From a checkpoint of a small transformer trained on Wikipedia: learned positions.
Each number is 128 + 24 x the weight over its row's rms, rounded and kept within 0 to 255. Layers, rows and columns count from 0. Numbers have three digits each. The size before them is the row's rms in percent of the matrix's.

# down: layer 9 MLP down (transposed), 384x96, rms 0.0473, rows 10-78, columns 0-95
# up: layer 9 MLP up, 384x96, rms 0.211, rows 11-79, columns 0-95
down10 103:160131117098129072128093073116193099129150134139143112128137129100100144134131167098153070118149089155150153101157145109132140106144107154115139120126082112101124136106149142118131150115145138091108106098133132070140156117131151119136088163107142157176133147120135159147125122132119108128
up11 108:162122149098110148121126161127115109162137114155120064120139145167113140112134167089061103121135123102107121125106100134138120124117133139131148125106093119123163113179099135144150095096157119092105103124136142076123111162143166101109130162163110166140152149131132109183118129137103139116
down11 108:150136099128107139160168122149112135146105120116116128102123096108151143105139149093113101120120097135127097121115135111119139177164124148101125137177134124131134143106099073141144128149130120166101082135079140115144130114162164162166102141132109128176160124113110083103123098148168184107
up12 101:095127124123161113122146123122097140132164131105139131141144121133155106119158130100144191083087109141139165135103125136101112157143143097171140152104142126128100163129133131105164111128125108110085078137096183142103140129076123107147109126150113198106129132149110121139111123133124137073
down12 098:079134125105156112116149135091175119115129126108143105128130161129132149151129119137139169116105115129147158144127120178134153171111118107212187132126105106128120096158128133154152161142100104184169100119101118148170149109130131117110144109154142099150142119117113149145134130115109128161
up13 093:149103143165132117086151124127158133124124094192150140100160106138120116145131125162173097115136127148088168118160119144155055136166125119124135176113150137139131121130131096122209123146130111169156126138126131107141107108107128146127114150141119111137128138115090175134145151148140133116
down13 091:116139113082074130119142116097130095144121119131127103140088161125138134135117087142084182109146094128115140107069153147107134144098100105155142076120108133118159101129119118169174116111183143127141141116125135142128114109141136086086138112136115125163124123119122149099115148149152136073
up14 088:134113103166140144125159124095123137107099126116157114120155134170129110182148134145124157102144189137153130168155142099132132149177115100094144133119115136099179150144090109119121159155130112139108136127122104151140149136127147139151195184097139128098118143131100109169128113138144120094
down14 103:159123102125157146143151111136085108155158145108148139183149127109105155108140107079136146182064126122138153153104162123140121108086113123112110136147117112134120103165133157161118101129145106150095157108131163095114148156162128113167143126100121140140099135109148135141134120132109061126
up15 099:079103103104126118124155142141129119146094135111136111113075142131133117089123156142087120095151112095163063122138098117121112084091124168158133138122104106146160116114157143128109134126148173097178131148121138090146150120186118120112129136130077144167104116147120126107134132154103129135
down15 104:159129085124140118118108120132123138117137149156121185096127138151152162147155136081138113163147146178154174093101131101150131160122128142094114166125141141126124090162112146125177084171118099119096141140123164096081106132119115122113154095103143118113153132113148096120126132090141141105
up16 105:118118120138149101152127093107107108135106114111135141126135117069121118120148184119135131103158127139180102135112149092127074146132137106128111140090151147154137149152114109108163137138124116124095114121144134177120153124115112133146188163139175109178152162118120074152138110136100160153
down16 110:119146160131137103154140114105142135139109093114161115145093147070131139144109174115121099063128098107106161145107141118162101164094130112139102113142105149139128099114143129141115111152128089116083096125117156143123164132126113167114163127128117142174095149123159119182132091095107142132
up17 102:138140142116130106182099137118122134083084146133113129129135110103123098163155115132137136138120177107152165123117121129161155146116127132172142173140154133108117081172099159109133186135133150130124140107107139161170083118162110127088148130123133117186120120120148123141119118107143155076
down17 095:149138129147147148122174139094149121109101105102074144120071115123143126177146106129120128146128138123158066130110134124109123087165108124122135081160085128076145163160143128085135080102145126151151140126108139158168131097094124136109138165143113107135110132149128142130088133140133131144
up18 107:140098153097122113147113126109106141140142121099055137117138171122163067082141119132144180138139116147102142167096108092114130138145097111140122110153170092084089112164125100129152136129129133159092095127125175166123095123144113120145106127123120131141106130130123134081145132124122113115
down18 096:131112126115157124073118153169116102092144147189123144126102105165108119148101142127142062120121118101102155146114133125140112134112170151131159132144110131140133157105094139114128119135152128142145144110151074096111117103137108134095144079172085142086119145122171097126143115108138110105
up19 072:127156137137116089165126120112098109067102141104121118102124179145118121114119155095135158117121131113114139154131114119145129091110139099154145114140151191110153144160126117129104095175129155112134118146170103135102072166167154104124122162141126140133130121150108129132135135090098168177
down19 079:101114108109133176130164128119113173127110094103123150126137142145111149139136131111135097150132091130135124115122145152074155132129138115118139120082113099085116136129081098140190156122160141155126087118130137132134165104090108145093112103154139141117127159092134172166099124124106171086
up20 125:130123096099123110068115125167136101128136128107131149150151113114162105115136133128138154091142107135194150128121136081144099119148109085136146131122136095137127117119078141119151152124140163086169142113171070125134123135141156108134117124104139089126145099109116142155155100100154087088
down20 134:134140121140146135133128133126136114151102138109146140116142106134096118136147157130104128130090120157141170111148112131179112108128098144094118104132131089090115154066112077170099128085137095099142064144172113186159123121112122144128151121115145157093152121148102089127150112119127156116
up21 095:143138148133097075101134074128139107120132163158101160174141120107127109152170112110138105091117144172115135169095140110089100108129121136111111128164147130147151167152098082134146134130138099100137124146129118119124120149177102114187161106103114117120124082143127143149116142132154096127
down21 096:133105079135071119127136142104126117116126166156163092116141160123147137088127089100107104118141135102106161143107135096144169144099138138142138135137172099179139164161128112103096110098152141110162134088085150169119171137162127134139108118125129133134159121121150104126166132120126134173
up22 103:143103118140106113140076112116118139134104139130075139130134176111101097166128141137128134141121077121143129153116145089124183099158150107119133101145147111136104083137093127119088153168116082103121134122147119102164103133105157091156167136111129107107116117106141115094157130134169170148
down22 097:101126151136111129126182145161150164118135102093139124089114161102170095173108113118158076147147150086122101121107131123123120122129132141075113117113152142143112154074078108148171167117140156134108131144146136148137137089085127186113118113126134134125125146119089122137142108128108134128
up23 092:110140145134146098109090118058144065111149133143131131095116127098097152118163114138085157126127111162119136155187118099157100135122103094126108116142113142138087143119124100120149151134099145090131119139164137161087132142164101107149137121138155128133145137129139155117186109141094131150
down23 097:134128094097135126105120122176113120110134111150100125120153127096094138090086103146112058134097149110101169134131132134118092111117129103098129129120138117175118147096138114154190086126141110157110110107126130154123166149103120112106109159155169152158163128124140151169105091125144120126
up24 092:125177117125125147131133113154102108134150125136146132118108135168140075173138097091127096154176182104077140116108125101098093111137152133138136093133109120131111150151070109137148094152117121133113127139100130157160098119093102155131095106120094100105137113088124139117142152125116080124
down24 098:134102095148120112147128160119140150138085109190104096139126135080134147121157144143147124118095124099121089137135111155119168104119172136154096116128147133156111091150175128092081104138134120113108122121176138094145112138125159142120102132120116106108101095116147162105173168086140126118
up25 109:135087131106154144140118091100158130134117108127100125069096134110082143148129140134135139127104102118180141168187110107146134149122092143121146090066115161141135118138113152107120106112140160106100128162097145125093122167120117149105144147109093106113122078122112114101144099121111157119
down25 112:156135126105131085108097134097181175138142160101162133143125103148119138138128130136148110156147145123145147109180141120152138134113132129140135125114131149120148100113120141087105170147155124100077139124107147150144120134126131177164141171046136119150141111134142159124093105116179148106
up26 105:185097117091086137126154137140138107127112161089119164139109143106147108103140080105121161153144152146135142100145150151187105116133116152126100153136197161126137137124105113122096117138155169121152150141114134154151123122142130088119163156119137150126155114167099105147094127105099142138
down26 097:171130141165132162182120090142131124097100158121128133121116145098124126136154177123136119170118148091120177128126135118088101123118157113128164118097109144162165109155122133090120129117169128152111156122130141172150128105113147167138115194104158144152142133099087117136109124111111163125
up27 098:121081157104115129131153120147131110095112103093103105145156143130125161162127112142144099107169121101152100140103128133166073131129136115179133106134093102118126161121120146173087091113151132142128122130137117130117150165141127180140128111143061090143116130084143128137101113157126134172
down27 088:154074145132127130093105119141152136131121108138116158096124151131130127136140118185170155092156148118123153197101092135097109121122112125152060102134147130105135147111153128109129108144095134110108129123124123129123122140121179140144191102106126113110134157093142166123136075125140132162
up28 096:123131129108127130154121111162157175134108165139177154146143126121136129137119149164138111116120132150158145104116117108092131158125125137143123082134156110127100160102129143153151141113045120158111141090149147124122133136114145106055102133081123187140109119129114124145168147109130144091
down28 094:159128146138088097184116146116178083134136134137087127122096116091063134078132159152122138126098106129097113116165186154131154138113078135139114101127090105146148132141134122134147115123116129149119095162128118130116149141124125123129138120135138107085153122075147120130080128133142123092
up29 101:126121156125121158101151166131099107172147160103157147113117106130122134132147184144104145136084132146170121118129123097168132177109084111154125143093150162133151128130103097144172121096098155116092065123140117119156112160152131111131099148101121147174118121117125154133142120115098136105
down29 087:118156118123137156171104134108150167073168136128138098122135117128116069105090191184119083110126151146119139112113129127136124123138112097091105131135117110131122144152094143128126118133126105130110064161159113130150121158128199160122109134109127147148144110143103136113113130112140121095
up30 091:129141120159094113104129144129115114135154069091101123100145121130113142120118140115117105131133125166095144149147143131119144150181081153129149119106126150110103070121107123127158099121121120128121134128055180112121082117132135115136120207164100097138124126123100140145152119111103141101
down30 084:135098097120138144121118182138157129069142069124130135158150182102155102109125118133151157130108120151121128100107131126134133137098089129116103131203113117116159098136144140122101113122157123104146148101154101134100105163131145129132155114133116064124103150139146097121137130102137151173
up31 088:126172152121142114110148092115123113132134102113095182139114143107123117119122095146122142105084134152138142117126156140144100103123130109114115157116117114139103134116098149076149136143117125166137128143114080102110089124118122124072130122103114138188145171085104133129126084165112172186
down31 089:148178119099154106126123167099161135132142105106105158115140157158150160120133130139144140132139126153083151090146121128172195117100114164088146142123157124125097150079118109122106132148120143154063135135122146104095169141106150128084147122102125153150125119149122136147114091128130141103
up32 096:163144109142130121136091111106203129135131131157115133133125105148100154115150137118177140102107122177146115144134103135089116148198131111137136142099151150137069132123124139084165143162120133133150110171133130100088129166104154131107153110101140122123143155137123140140158150155114137089
down32 099:128137147076105093150131176104137135113183117123108146111124163156110118136103110125157109109132160146132168166109149129188111135105118127141138108128130130135133114164111150159138089088125116120145127145088131147134106148056155074121137116101141123118140168108124135096141124097094139163
up33 097:136076122109100134133140160107108120158150132136069145086120108112108150122129152133100130171118147131108130132176103138168145134114142159141109117136168096129157139095085143172140138161141109126114132128124154130109107119121140104123143158137109116079108162144152109124184114115065166106
down33 111:117130120118142199136165107193145138166117169112136115165121124132163107102140092069117088128155161143140091119141162130107088128156110140158149133122121172126109130146114146144117121112131127155136087121120100092143119125110091157156119125112136112166140079128134147115133137163127133101
up34 097:136105112159119113116136133109094133139144120114112138137127159141147157148140135147073177166162125113177120129130131148058164118100141114154144139077123145140112158147142131116075117105153119091118128165079178133138115112180143125117148159121095122128155102134137106120108106135133091137
down34 095:126112148169098157185108127133127123188109135085180129133122144165145141117109126114156107140119155146121162157123116108101165122149115145128141156172106123147111151185118168130122079146134095108144115100116121116133087144133123118112122143145131151142105138143164100140097153126149122189
up35 096:152117158144151102144144091171156147104109165122120072094109165137155159144132107106070123101133145148117129117130150141098150130102179114136098127123130141123128170146159155120059130141154169110137125147117145160095145118109123143155137132160165130138117100153153132138143092154096127135
down35 092:119120092144102168077166133175098163126131121114131138146191083130124136149152125112137111148122135139145175158141109159073127114137138091106112120134119089111169096102126187134114138125123142134102142125118168119143143129192102133110116128126094105158123128130114135154127138095119130095
up36 102:168103092148150120123152095163092119135126117168124133119131109185159140136138111151098127166168114110165138109140127129111096067148127115132148106095092146136150114144076133127153100121156113119112157123089097125124123086144113119128096162126111094126133158115135072144111150107142130092
down36 113:124176131166132104125161138141132139147111120101124144163113159129107164146114117124157118123136127115112133136078144082151122141124099159144121147169161160132094122154149141067152078140114131168148137160121168135101088147156105127127118127130136128109147157108129188064124137151132134149
up37 094:127144116178074109132126165137140115132105144103117168133109151111135147128100125138175140143082141160156103143177111116131083139152120140112097104114130132170107164120147087105160095141138133099147114134123117173114145124108180099126114168137113101151100134161111137139086108121158154114
down37 089:160093126132112162101117086143124096085122144114156125103142132146102159147119152142141094182095144119154106118133150103172105146094137148142113118135105092177121121175107110169133127166152128158170139145120099161115158126079158139136153135159105126123144133116111152134102145112091154131
up38 104:147163137133141125087129087148132099130126139184129103103115138125116159136103183099079127143162137132101159083118094053126163099129109110153102141094090114112115146109111125110158150152139160122110159134114149147139123143102113093125149135132143140111102128160164152118131095132146121156
down38 110:107116136143113151118140168121091125165108160078121148133141132199108116101176143139128107135084101139112136146141152154135114086137139185145127122163136131149125146132156102147078122102147104146141143130126089150170128077160143164086124118090118138117132128117124141120122147146100139098
up39 098:160109103147154113130151139115153146130114118116137118139123127120102093133174138153186156115106107154105167134124140135117071133140137139143148080150133128092109121127111087085128136118143146136142173084106111123105111146114137133128121183096100092126103165089142131115179097141093114164
down39 112:166129131114121112096159184150114167118131128129084139122148111157158083158133115143112117114103183104139139086133169125171171132104103141132140092150132111091144165114103119118129118120135134138127131099147100133144124115113124096191093131128142162152140155160133134134153073095144130132
up40 099:119144122090116104118123115137143102119068182117112064150060118102136131115141156099100126137136177139143085124136109122141157094147086123098129162114145143144110141127112095138129116112114118110142109114101100086138151133147137151093149150158122113118128172152129125117105134093101106168
down40 097:166100120115155144106140114144149145116104159137115128130135126131114122081159165107121079150153110145110106130160148124161072126114124103127149139144101156143097166120162124136170083173170132132076172127110139119098123100112167147114118140131157140139132111120139077109105132103144160159
up41 108:142149124134126126145148132102130157113118164130108162198081110117135146134173122139146085088090171084143120116131138120105129133147054161145157147136113121154156116114128135126118138137093143115144126149094158127130112103098157117131128139187129162086124170112132103153138111126135139104
down41 106:135131109103111176194104118089140098157092159119130098106127104087129112089157085120152116126094119153132125143127085116108166124148148147114132075126160080131072124105141134127169120095127126126128104140165114142120142099132152102107121152137128142144112126140131113142109163117118078142
up42 092:184139130166146136094093150093128065118137183143111100109125091129119108113148124096120115115111171122124114109130122109131136146120100124149068116123170141100121141112123175114155097120103109104148118103152089102084108142088112098134140111176120163137118143138114135158149124111119127125
down42 091:110078124103169117115190128135134161139105145166125163139117131144130158108119134149133144180135123123107125129137125084104149099124098137143130118099082089130141109104120120130140148097135097095093150067110129124141151120130106103140114142120179175161150120115167151145120134099159151097
up43 101:115135107139129135106102140100112157121113153112078128078146114152099119130162166157126136126092165155157120087167126140046076146113162148103127152141139138095130125135167123149132153152112151172128143100117110164119092132096142123102111129110119122117159122093099115137120159110135123114
down43 101:133165165134130190128122160162103151087128145145146135099172141153118095158124164094082104162129115161148080089118130152114129152161107124142143110111162115120111112123077146128149122129153161147153140123121107143143144136182140158161113079119108117129116136105104107126120137152129129158
up44 088:139173107137143119100175119124186149104149150163145126152133112177138121135144124144156124110116081136134126161100129156115111168137132125103125127112127115096093143102084135108124132148149114151144110126091120088111168104088183145141158118161067117121118149153143130123133143154176127127
down44 100:162126136141186144097153128122125128128162156107086134130160104149115087108116117150151090098104100096127128157125141132150134102115080140114151126130143128155130100118092166128139120116114127119134123095135148168112078091077147106119140179119159131179114138156164148158111103125125131167
up45 099:170121143095127114136123176100110133146108194155143110144116129107152124146079116093131085142120161122120128135153109134108126135167115123109166112157149146144135128153119155106083094140113126118162091111148156135120084144203123134120124111126077134130091123132119128174153145125110107112
down45 099:128119116125111178166127118106160133137149141163166132120114139127107092169104087123128158120169114165145150145151127157118138098155099122160134111097106126108096146132179116104123148106131140081133096131139091099140133148135162101128127111072103129141141119123070152144162155131161087135
up46 096:139160113170130131131120139110125110158127118124164160137108133152086133186110127136143148134147159143107124098104118100107122124147111125090095155112109119115105202152098102117156101098126143148075164126120170096153102155099129123113138108096109097109109122108099109081137142144090133136
down46 087:136105102135117108150087123103152071150145111134143129093112134117126117101118168113122113125129153135160185121155121128096134124122136161130092108152160123115124142160148137151115114093109156121129185107141113100138132127104133108128156086116134091112069094060129104116166132120125090160
up47 096:123086149113116122137184146159138098107103121090085157110144143113125129112140115120125117136127149108097081122145165083139087118170130129113112176131139116141097128144146165164131130145117119140108123101118112114157115121124090098156142104107104063114133145120118165150132136156165172084
down47 088:091105123155122108121119117098114120100146100137196123108132117134126096092144143097105131119135149166138123105150113139127128080123117116142098109137084071117124148154105124159176161141156203136146110151120106142112137176142112137153098119093141089140132112167128114128121131133100118162
up48 094:119166176127087134148155100123120108139158160142135139111107139157094114132114092133136136110137096101090111144091092128125112135128113101146127084101112119160132152116146141097130105174114086109133134127128101163156073119138089136130137184126125174104117115122146133128182155139130178131
down48 093:147123114100123144130117115147082147069117147090143143155130126134137110133115108135153096135119132171113112137143155101133113182108095149128089097159157116110159143103141102124170152120159149106143138135109118128108119133094169076130083147123164119121096160162070115153134112114125125088
up49 093:132111165181112152153152137122145117161150084116087129129145136116156128135144113107135145129154148173152134155130148124131138135122122149127098118083139155119088143113120162117185117143147169095126156126136127140095113129112134129125180125133151071144146088136123116150191170155092104146
down49 118:162125120093197083099117131149129100100106163140159151110123145166141159153144144117158117127095144115135127108156097132144149146146136136130119078151122095115174101089124139164096148123151109115110205159099150121130113155129117147129125127110135127165114149158134144131099143139142141094
up50 086:102114149117111117119096123121124117119094115138134166122115149103084148144127103111097109155137124141080116158181102124105125137132134108195106168129105147122136137146132121123130095130093129139134131148177124180139084130113096107146101099103102111143134091110127124078152197139127157138
down50 105:134098060132138197127144099139123116117116144105155092153121093122137123073111110155143111150104149113120107135116148123119129112114141138117133116150111099121127112123137134137172151114082139113131120101089129123176184115129149100086127184126129089151118164145117170128145091127112107110
up51 092:103162139141132120139124105118133165158115195152132076065119138169128125118137163114163150067146189130117096123136089122099111106123109101156126140146151158144147128136119105167114135117129133109115118122092126136115138120141164175124136103184115114143145139140134145129154108150103133142
down51 090:110119147129126121107145088134095137135123111101131197145173106137113165139138156097090118149113081094116118119133108091120118133109178118158146113128123167121115100126140156115128110138170113097105146105143137083071148175132138158135118186107132135135139134169092143138147125106118140117
up52 099:128139089142113134160111120085150137142123129146112134157130145152194138174115077092155162118162180170123131139133128121105080142142136160176123146142124141120158111131119115112091109133147158126112152100098122132142117109103116091130137139156133090150089164106167116133097118100145150109
down52 106:134161159137120134117099162138114166124109146109149081166115086133145153122124141089109155087156091127153136146096121139149146121172164160137119128173109160126091137122143099102162115156110121118113153114159116141133099146113156086127163141111106100147097138145127169107124124133192105111
up53 112:090147143139144138121142148117090144126090115096135140115129127162156140153156140075145099057098132103124114167121105091082111143137099137125123117111137154149131130129140163123188132151126118092140128093150074142113109122133100099128160119106131097090161137142168117157115145126127172124
down53 107:128126092106129110112109075154144125146156127137149141149102093145094128111129119125114102148167137132161115109193140114117112159121152166119140100142180097154088120154142159147145123127147136119083123116108151134108148188156118143124129158143135141163130125128145165134082121072152109098
up54 105:093100129106121081129086136121127137095149148102132096119088128131175105126153169127128092107141106119112136158107138118159121118116167131119115103165187120136126158175136085135103148136109126127140108158141133133118130110168134101086179128147105145109108107152123089099165146111092092143
down54 107:130175125100141106100134130173098112160107141186139151129151155158084096167125120126125129138140121146108127153173121155131177146156106109104146161120101133111171132114120111136151095094120170139130152144145137121124129137101109118137107127130145113118149162145166143084065086133163129116
up55 109:112130152155143126133143141140104112133137116152125133131110137168142101085125139138102102108096140121108129148107109104103104119100115167129133117157109119143073125179090104147137175159130135110153163115203142134138093087157139130146140100150116106143131108082135132141137150155075178111
down55 103:122115106086107112126138087136139140091131113131136175122126106137166137090140122109125109144144135140149141118088126086150154169172159122133109165097145135101095118168164097114132150132131175182100141113177129123138130113135135092130096138137185114117161117096123152108121092134102138159
up56 107:138126090109128100166137159152108099169090110098110136072092143134162146119159113134110094124152114114119115143119121122142129062108123133130100122136085116124112112106123158139156147110149132071175153116129131121160091091145108160089121125110104112102105103137149131132146141140159161088
down56 103:125101148125153105098108086133096140102136141143118141166113131150105140146132136102142133173106148148154113144150133124142146120100135147146113108117130146130156073182112098128153128164096121153126153177095128113093145145118142119161138112131104206133079129103094114175091105109136134128
up57 095:146136169092173101124118096106144142147113130151172180160136053145108145133160079122139129115148143126120131142136130104144059142143117115085151145109134122113109123119106114166124156110113118110131099113112094110158093139104128142110158158137118115135108168141092149115135124102090129146
down57 092:117119134112130129105149083118109138135127103131142135130114126108139119100133164104125134148158132167155144129164094127145091162119154093119120217139131144128110103155132093149136133158102099083141149153119121100114136137115125130154141148115099129210089147106094121131098117123120171092
up58 101:117145156089131118160144099119150152134103149153129144123109109161123159127148079085091137140120141163117144130118106113108133104139074167123127133120140188143090173116111080139142156094059132153121141112154112131100153131116103091107116100117113131118139162142159115145131116130150098100
down58 093:149146137155135089135110118130149089146192140117155134109209099141165102145116127137139165142166114083133119124123173120150107156107114114146135128102136143152132128139123156093123106112138163128100109155122119084104089125160109096158134137147121145159109108103091116160114116089115126151
up59 100:130142110139118104066114109134103116112139139125089101114144127145145116160165062146105185093144105112148139112133109135128137155127125092149119168131143070144069127098115131093142131150111088137132127121175132125113147145113121152166102129126116160161154162136142162133128099124150147153
down59 096:142124116105155134101122156103135144146163176106101123112103105118122123137164111080110089132119119131146151156123134100155143125146147147107119000096118129127132097138145125147102161112149099124144125114157127127112129119164129140161124113146122148128163159144128148155110130109102131127
up60 087:111170110132148069149121144129106155109163139171145090107108147118163086130098138127135156074088176137149130131104133141118077120129120131113101164136116117168158144129106141133099119100129128114120117085171107127150110104126192120135101130178144109152142127142145157125106136125122127116
down60 093:133087137127132130128110120101096101103084162138134138137099138145110194098166179098145120135157098154146153105133127094124127102133158158112104107136147150117101132170181127103134124121138137128113147103146120104111132188157122103144151158078122117160116156170120142128104116135124136170
up61 099:106120172137074097092130142139094109127141153120139135170131135161124138142122118098130114130128179138099116147113103137141126140122128168111109117106138134123139142151096115108145109105135131087133140113084109083126131153114143080163113212137115151171066113141139114111145147116094103129
down61 087:109144100100133147158135153140194156122140121136152157131113121074132116155130098109133115156130142124120163104167132127093120106148111098118093123124113155092131100178132175189126139140103111126131124128189140114149123119170107132128160126095129143152150147100070121124115143115144133163
up62 073:140132162109086073149144151146124126119126146126180159119144175107113098138135103138149118122120088128162113142181110123133105113126126123160132106140107090141063126144116132158114094062137126129129114138156154134142101142139131125103122093110158124104130075100108100114160146094128145103
down62 071:116136141061140157092142116177162103123131141148101156145158118118067127122134090146110119129156093102127089137122129090149149145120164108134150094108132119109148134110156082096132112092106133124127168162136083164157149125136136100127105134145159107125170143114142109097158107123130141145
up63 111:128102115164125152115125157094125171117113142091097162171140152095158106137145121136117164094108109134143129147131180130136103158111115099146097104115183196102157143114096102120155123116126132122105139131083095177125136146120110075110125142124141103163122131116125118134097125142145156125
down63 111:110113156116131153132145103167152116118114139138143126103084088163144099088149131104128121127137111127105135138118113088169118127156131113148129103159096083150113127120152147122094104116089074176151125156123134084127123117135105146105082127158106139076083127118166093165116131135118097139
up64 116:147119133105115133089147133129120103084078214130130116126086148099145124113145142137157145130141098150152137144133148129149122126112128094129152100149175165089113173109143088119085144122095114143117127098081164184123121131113136102147153153151119127141138152120141099141155128126104132139
down64 102:137110155111141101128124152171134145134143085105119115148128081090108118121123116119139147114125136131157102087159114102088133129071122130178123132141099103127114124113115142156111135098105103099125132103149130080096155111173111133124079111088113138154129128176118090117095121064142134145
up65 104:135127121126155133147119097123144116136130151156103090123160131136117099170095119140136110114151149078099162112132125106119152134149142094101138115136134164172116137157086129121136177126052110125100130086112109132125081132137118130146145113131100106098109101145183129159154102186129142121
down65 088:147179118173100104112073140141158156116108155137121184126149163091105121151120124109147135136084098116150112125148156166165167141103143138119162100118120093131122093104123105116095132130172117125126134140148122113121160156127166125099133131120122098156108135120074090116130123079124143140
up66 107:133119128123106113168135104102160115160114159129111138115098114113146132121133152125150082096130109118089071129117126103140119113132129110113129091139115156140121101127078103109122131178104102155152108132119098086091098155137080125100140138123157198127113119086133133120129178136173108142
down66 105:136106118149091101143141206147135096132134114178118129141099120118101136132095157123132109092138129124122136095110147127173112070130110116126115149125114145138138151119103074181101175114139186119127123153173145113097130136141129091126121118124132118114128126061126122138134146107112109143
up67 114:114128151129119135105090127148158135153125113143083102111154123127134186089112182140123107130139088104131143117153145110145137152158127107127117128122152143153145096187091111117114130116107122126151163087127113154073157141083137123170169122072131130093115124117132117148141123151156168138
down67 103:143133137124127129118158152155146121102108103134152093128112119140142130127123138169135125086110113131181122143111119214144093112128153133132113164110096156129123110098113151092090141103137105147123145144157123088125123095161119096149159104088108116172136143174138125107107174117141081123
up68 101:131159127101104139128082111106097150125137115152072095137126131150108120167159129047124140087105138118142177126158113166142131122113118153093131149119099102131112137155132126105157126087137147171090158113136172129149117143076135125142118112158124116142117133109175114134148103135155137139
down68 092:135136173119152121115105105111116185116155105116142118155114100165116127143130140093180147122130129097099156187137097138110108127136122132101111109132110117160118143166092163126113099109169121093111145116130142148108116165074144087113155157106100167131128111151137138154155147115107171112
up69 094:099091133108112125159162142140073125139155117111087109152130120116174124100148105131082156140143096111118171100090151144126152135124119121138091136122109085080141151142110126161137116106118135122107135142093160088121073121096084151096109127144127134103131116109111148108071120125113103115
down69 088:096143137142115153146148146130138122153121128110141121110133144141110126199118121116099118105105125112127075149137138176119156069138128126090168120101115144175156136154108126157097149120165172130142144149128119177139138103106121134121168084154129108136123102111164085153153117131143152170
up70 104:109143142154146121075140100132081127106091157153133075136140117161084110150104144139120070103157118131124069108100144111134114102164125133126133129142139120137109108138157105096117135165105129132140136112148095071158132124157128171122144097092090162108140151165119136122104119139139107132
down70 107:121123131138150148112110105143113099139127176113153150120092133143139134099159073114127149147073129155135149148089110143121071138125110117136080135151133143104142119101125143075123146150113105115152159136136121109124081136095116154108122149104109147137133113175124126182161147179130136081
up71 088:144107156141113142104145157121132115104102127113108088142129125102164133062146118118069128169097139099181092119126123077160176102099141098150149147112138112110146149140120122150109084117131086101126138107128136134134138087192119106130127139167108111129142128092121102122147133131138132129
down71 093:130085159119114165116167133139165151119133108160160095130134130092154153130148131138101113132125160150109146102128136118109139125113126201106128159149130123152135174102117147133126144189138162077131139147143091106156138150153116141142157089133144117130169180132135133119118170136153161103
up72 109:124143175136100132123118143133111165163141156152121135084127149126097089101160129134072189124145178148116131094134138180127136158149121103152153138107147122164099159138160110122112129096142115135139103172075168115119117131137144135126103145083131160131135101158093116142112127139112117130
down72 109:136121172172112127104098139150129136146129120130097122127137105134145149142096140169157112068144108103116106126111128138150101089143128127113093139148150172143102091142158098084112108137133160115132125126153104120132155064148153092144122097121128116119099104139130151077142091107159077151
up73 090:088139126104140084131168081128130129144178144138128089110118119146196140117115152148145102118156108108158127076131137177110117116151115111168152121129088131132123158153103134126132155127166118106118156105129124121171119067132065141146105138139111127130139163128127135115162131123106109132
down73 103:119147172120170109144166119136113121117090156072119139134126180149123115135097097131086114173081119089094138114111098117154109135116122118082122112135138117123089129119154089127143120117147106172114175136111179117128145120138066127133110155131172134141130143113135116140116116154149115111
up74 090:100106124145136107129182127145082113139106122133142138093141128092117101143151142132163172107115097178148118126141131131115108124197142146108114146117142118127141146110132077129104124111111118083109126131152183136139123159119123115107144172148186103115165128128103126092142095110080136145
down74 100:151165147131144166160097182181077104095136140104146113159131112108102123114104125112114112117114158119126141137103135159098132139118144120146136132129146110088171140111122103142152099122182121131143169132161133113139112093133128154149096093149139122135126171108072125130151124174146087144
up75 119:148133090133142165118095143116146138165098169109131162116124107095085096116163146095165124110117099157136143135166142112132097131144149104103111100128124111130114098123108138098185147097128147137118133113099119144128153143103148142105133180094171094092121184129114121119170117143099120107
down75 112:151105083141127111130103142117155137150159126111158159156139160136169098132123138174140127140103182143157150161124145138094140164090145068092125131121139129150135168130123106137131076139120094143138102116086123155131097131089146072145151127135163137143153133139159129100122107133158106136
up76 101:158141118105107152123182043146160119166096116140136145152100128146158151118164145134126142152110150097105168121077104125148095155145104134111124108105159149141110121117126106092132139121111156106146161109130091124100136119074108156115117136113141107124126138149129179138130148157142160127
down76 094:123113147185139142124116113120154119110134115113181115130164136166155118137105077101115139112164152160115141147120113116121072117164117124106090115115095167121181147148129135097115118147128107091124148145129087093142136117160119137159106158088121117139118150164131158125119140103110122065
up77 092:130130137150135124119085118134115128138114178184113126112095130155131088150092145134194095102095142165091088145138130090132100116152153155136113130128120140132106096109168140141118119149147122121121167104147117146111100128153109120128115117093122097104096153205120114104126122127137087137
down77 097:131107117168161114139154101092143082135083103100163075095127114086103175123134125162121118115087137106149121148094119152102112136150116104118133136122108124122120125147168135143117150158136113106168121171101093135128113148133131136143080120137106134126138113102124155160201109151126102119
up78 108:119105134132124088157120154126109114116086151141106109139093141152182164097181162085156106135116133122116143143119152186136138154129132149144139165172160177139116115119106123116119167170112116126143126083149156134131126118151109108140129144142158100162117126136137127146152096105107178103
down78 126:118099131112069133127139099120191121169114066120113145134156134113086136140118138123127114069136113119117099130158144096113152149115104146117068111107126142131120099139124147108142162120077115156103126119131137106134149138156117068134094118143100130101107129147093156141111125118135091159
up79 107:125121134147139129147095126104116082157153151112078166102146145107104098100125100140100192071140108125125134141141124139149075129110084132137106105085161175140126118127161116166133153114133138117117154149117118111137100150108142112171135127095107104147119106174121117139149129133096160151